{
  "intermediate_size": 512,
  "vocab_size": 8192,
  "rope_theta": 500000.0,
  "attn_scale": 0.125,
  "tie_word_embeddings": true,
  "parallel_block": true,
  "init_std_qkv": 0.0886,
  "lr_mult_qkv": 0.5,
  "lr_head": 0.00748,
  "decay_fraction": 0.631,
  "train_tokens": 278000000,
  "max_steps": 8484
}
Each number is 128 + 32 x the weight over its row's rms, rounded and kept within 0 to 255. Layers, rows and columns count from 0. Numbers have three digits each. The size before them is the row's rms in percent of the matrix's.

# layer 5 attention query, 192x192, rms 0.0766, rows 0-14, columns 0-95
099:090120106081181140166087099161091142125130118104099130198155077096115153105094113115143141106137071130131204174125118127154118071118126120124111166127108159112110137088181077131106091158071174101135142111127091144153124065123135140181111150131138131109151119182100093135155092105188116126
084:083119170132123146114113113100076097128167127091091126123096071096185140089108181171122134108140120164149121165117147113197135111101129142141139137095144191118136132137157166064122131123124174084168160083133110122177132106154198086126062078121075145072176053113117076160132089136215137133
091:154098128137093120198145080128148150093101092146165088172125064153102123122140112104113149107095088104161137117156121154146150123090193161148211146103147170123106077099056150133084107098095117131156152092085085157141090112124141056075120199102192101132167075156092124117105124131181119128
089:096114127102087015128148150134157103143082119147121104103125101157123074114133107168157151123137167156124180160164150150135124116151185114074126156121109136158198142123114136153160145132176106168186133084096149142153101111138112133032132167030147155120178157113111153155143191134127165083
104:126096065159089000171105135129154058143087167119098138100136159057065125148125078117132102142118182152138060079119115127164088091137144109128131164144118137165107114174092077136123142089062100117121081149126157160140102120091157103064100123119113125120153094148151124110111135109122084125
092:107179128125087159096092162116127116146149123119072143099142106169165067131099225106160096111136136130170107113114126125176158135123159155129169092105090143114092216145147174097109161137100169168139162109098112172136151141144063095085096095130167082112100151175119079118116077118181164111
106:138157196117076156177130149117110110158184137144139123149071155092111072143099115168076141125169126176073113130154117114099090071128114123168154164110139111097141168090129086128094206099099066141160103113176113129107136170166170152151089061114131158118131110115155092152133122144051137109
103:147123128136204136129130083145088114155095173116092131118139115118126169122159096081129083142132161095160081127189098120190142118132133148103102099135119114158112134111179110173157070207152153107095143096180130122181096136111063175161173130145115165168094164184140131110155130094169105134
094:103156148130106174178116122087076173130122159077147140166095123129150085111057147119120066125150101138119103138110118173085158124125166095097099154119192156190129108085083094133124090147153133139157146092140145087135083176181111148191082136097166131176114080138083113146189131143121136128
112:163157150091160051153135075115135118166144119172123158111102088080110142139117081084070135112124163147114151150151088100159125148136076097082101209146148119112102082127185075076122114196135127082103132157183109094193125125123129095162182130108098106095142085119143188091099153123096142164
112:156075123163171150168162100075136095136134136167153146127119130143131168115154112170105101163084151105151102105194105109091151192215128156078111145092124124121157071172179142083155133115117187088109147129132116163189176100177132159161201114092135077109143121095131130112123110094149133094
104:140137159177104148045138118124115154136083138189147104144124154126129109097121158142110135108076120079213161075203161135155179153134168125111160123169154160100128123092105183152121124120117160100115151076125139125148127108126140126094091067148177084165145117168116133111174090159111100131
091:084156099086108111130132118165129096099119104114109128088155124145106086116176086158067137084158065068174117120111092123088123100139157093117117080141185150105163123125108122181082126184098154107128101117183149147096087079123179156124134125139135152133176103183144106126159129165133116113
113:120171128087168100096133153090124082087148084087170094108073121104133105099095140154098081096098183113087137193104149082157101167146073132157117101107164121073095148156180114088075045123131169109157153150122089139123109065114147084186138152096101127035139139115116135093070157128136126093
101:094108126113067097129068108121115068159117137047123129164114131086130159088163150149138139144143167147144125146094139148130133095114168170138143166130156059096142094129042190127104171145139152168120137096121145115075124107138118106158149124091132127157093078145162177165123106133073060100
# layer 5 attention key, 192x192, rms 0.0766, rows 0-13, columns 0-95
087:133116109092149129088218142151124097129117135105179126126121132208184143156146153098138113063099197097093063082134123123158091122128125099127146195099132131118113100166146121145123165094185109061154068137093129129124149179084121116171193112114137148105157130114127131132094129124143163107
081:140145081174165135160158115120121158129050151117188088091165129121144121127155099140132110134123091066123076101150179158119185095091121091114130161171132119109163092134065116160091098148175145073131148127147172114121126086142139162101115147160100073118157149101112146118167079147162118113
087:059128190127176133116130186189076100108137035107112139147099139106141124133159140074153101101134133105079139161099108182129148079129073162137112117069136164135090139131134190148180089106126199154135150139163102098074147150143102133156168156098161082160118118123090142199122183158202152142
085:109180125150210159172169098091143096100097103148144130147097134182108168138071188186151107143119155101099139127120120098141118146093120119096095103070145137126127162115105055132117149100134132115111167133135124098117173099134147165131170151125096109086149145139088155152073106119180131157
093:113084132152097060127152117102099121135127156083125078101124126142113168136076081210142195140181100116163141157136154090085141170115103104101119128104102119161134133107096128114095132125145164135086144213123068147123078133158132107119128108116137120118199160133122183120152179108160155110
094:140133066129191124136125115114119110106085094129085124115132150046123145159165119112124163136133169123157050119106092101165101153078148192106186106087116160137115115140089145139123177087127139098134134081132104158119077125093153155133154117151164123130178073208125088152167140105138075114
099:120073163213137100113110173150129184087142156102138137117145112178099107087134178149141170111140168087154094113129146156156125156111174090132157156180189144187126117151189139180114187144110069138043127070166128172142140143109167117121171100129124116131123087107195101116172130161123123148
111:121180147132082141119131135108096107163107134109119089171139157179083129113118157133151041123198077125094127140125145118042154112107143108114073140088106102125092115099122165096148118173135178102086109223151154110126161157176118108114071177172130159166127137095061164128095182114074135123
109:154089118097115154161205139086098124122135082208150126151096148116164029137111172125132145093113139125137074177143085110125193101159127154103107104131143171118162190088129131099158114139170087102162136121156109119127100069108166159145143101103135162123127125171119114221134084190169103061
106:167149190136104111103113118089146097102124123137102139127121151126087186098093121164068103059152136109067181104142140149136089076163088175087137088129184129124149098133114141083110106175149172101155160197150205112145180135086170097115083121147104158124089156051190112090044180142088140079
101:115179171121165116109089149128149115103168144096112174154175170174178125109130117137126110163162133138069104152183132133119134135155056099102120131140093118147140157113144105115182144128096123144187112186167137129087119125158119083179146129111145154139154120106114202153105079137115171147
103:147117158116159084150141131138128111107118116076115136166151149153134082079140139113094068149172092084107208124150118172120167108124122115090153073138156144080093119162103133094143123156089079151130151124131178106116180128115130091058098183118081134127185095121138136066135124124086152117
103:139143146158143129135061155155115113139081129110129139184142120113102092101083081129153150153116075067144073159091193183155168123100173187090094111107104172118080141110121125115114085150113128114116152101131106138149109121124135150139151131039105163148123113175143146188156133156151078168
102:134094187121128121102132151157126129174094144082112096094061192175147175133113083124136130101071056148144179141088139094130126112115118149134099116089141123121058131157082203081177156147168121113143128097166152118119114119163144082145103095152151149133139152165185076099130117128125086121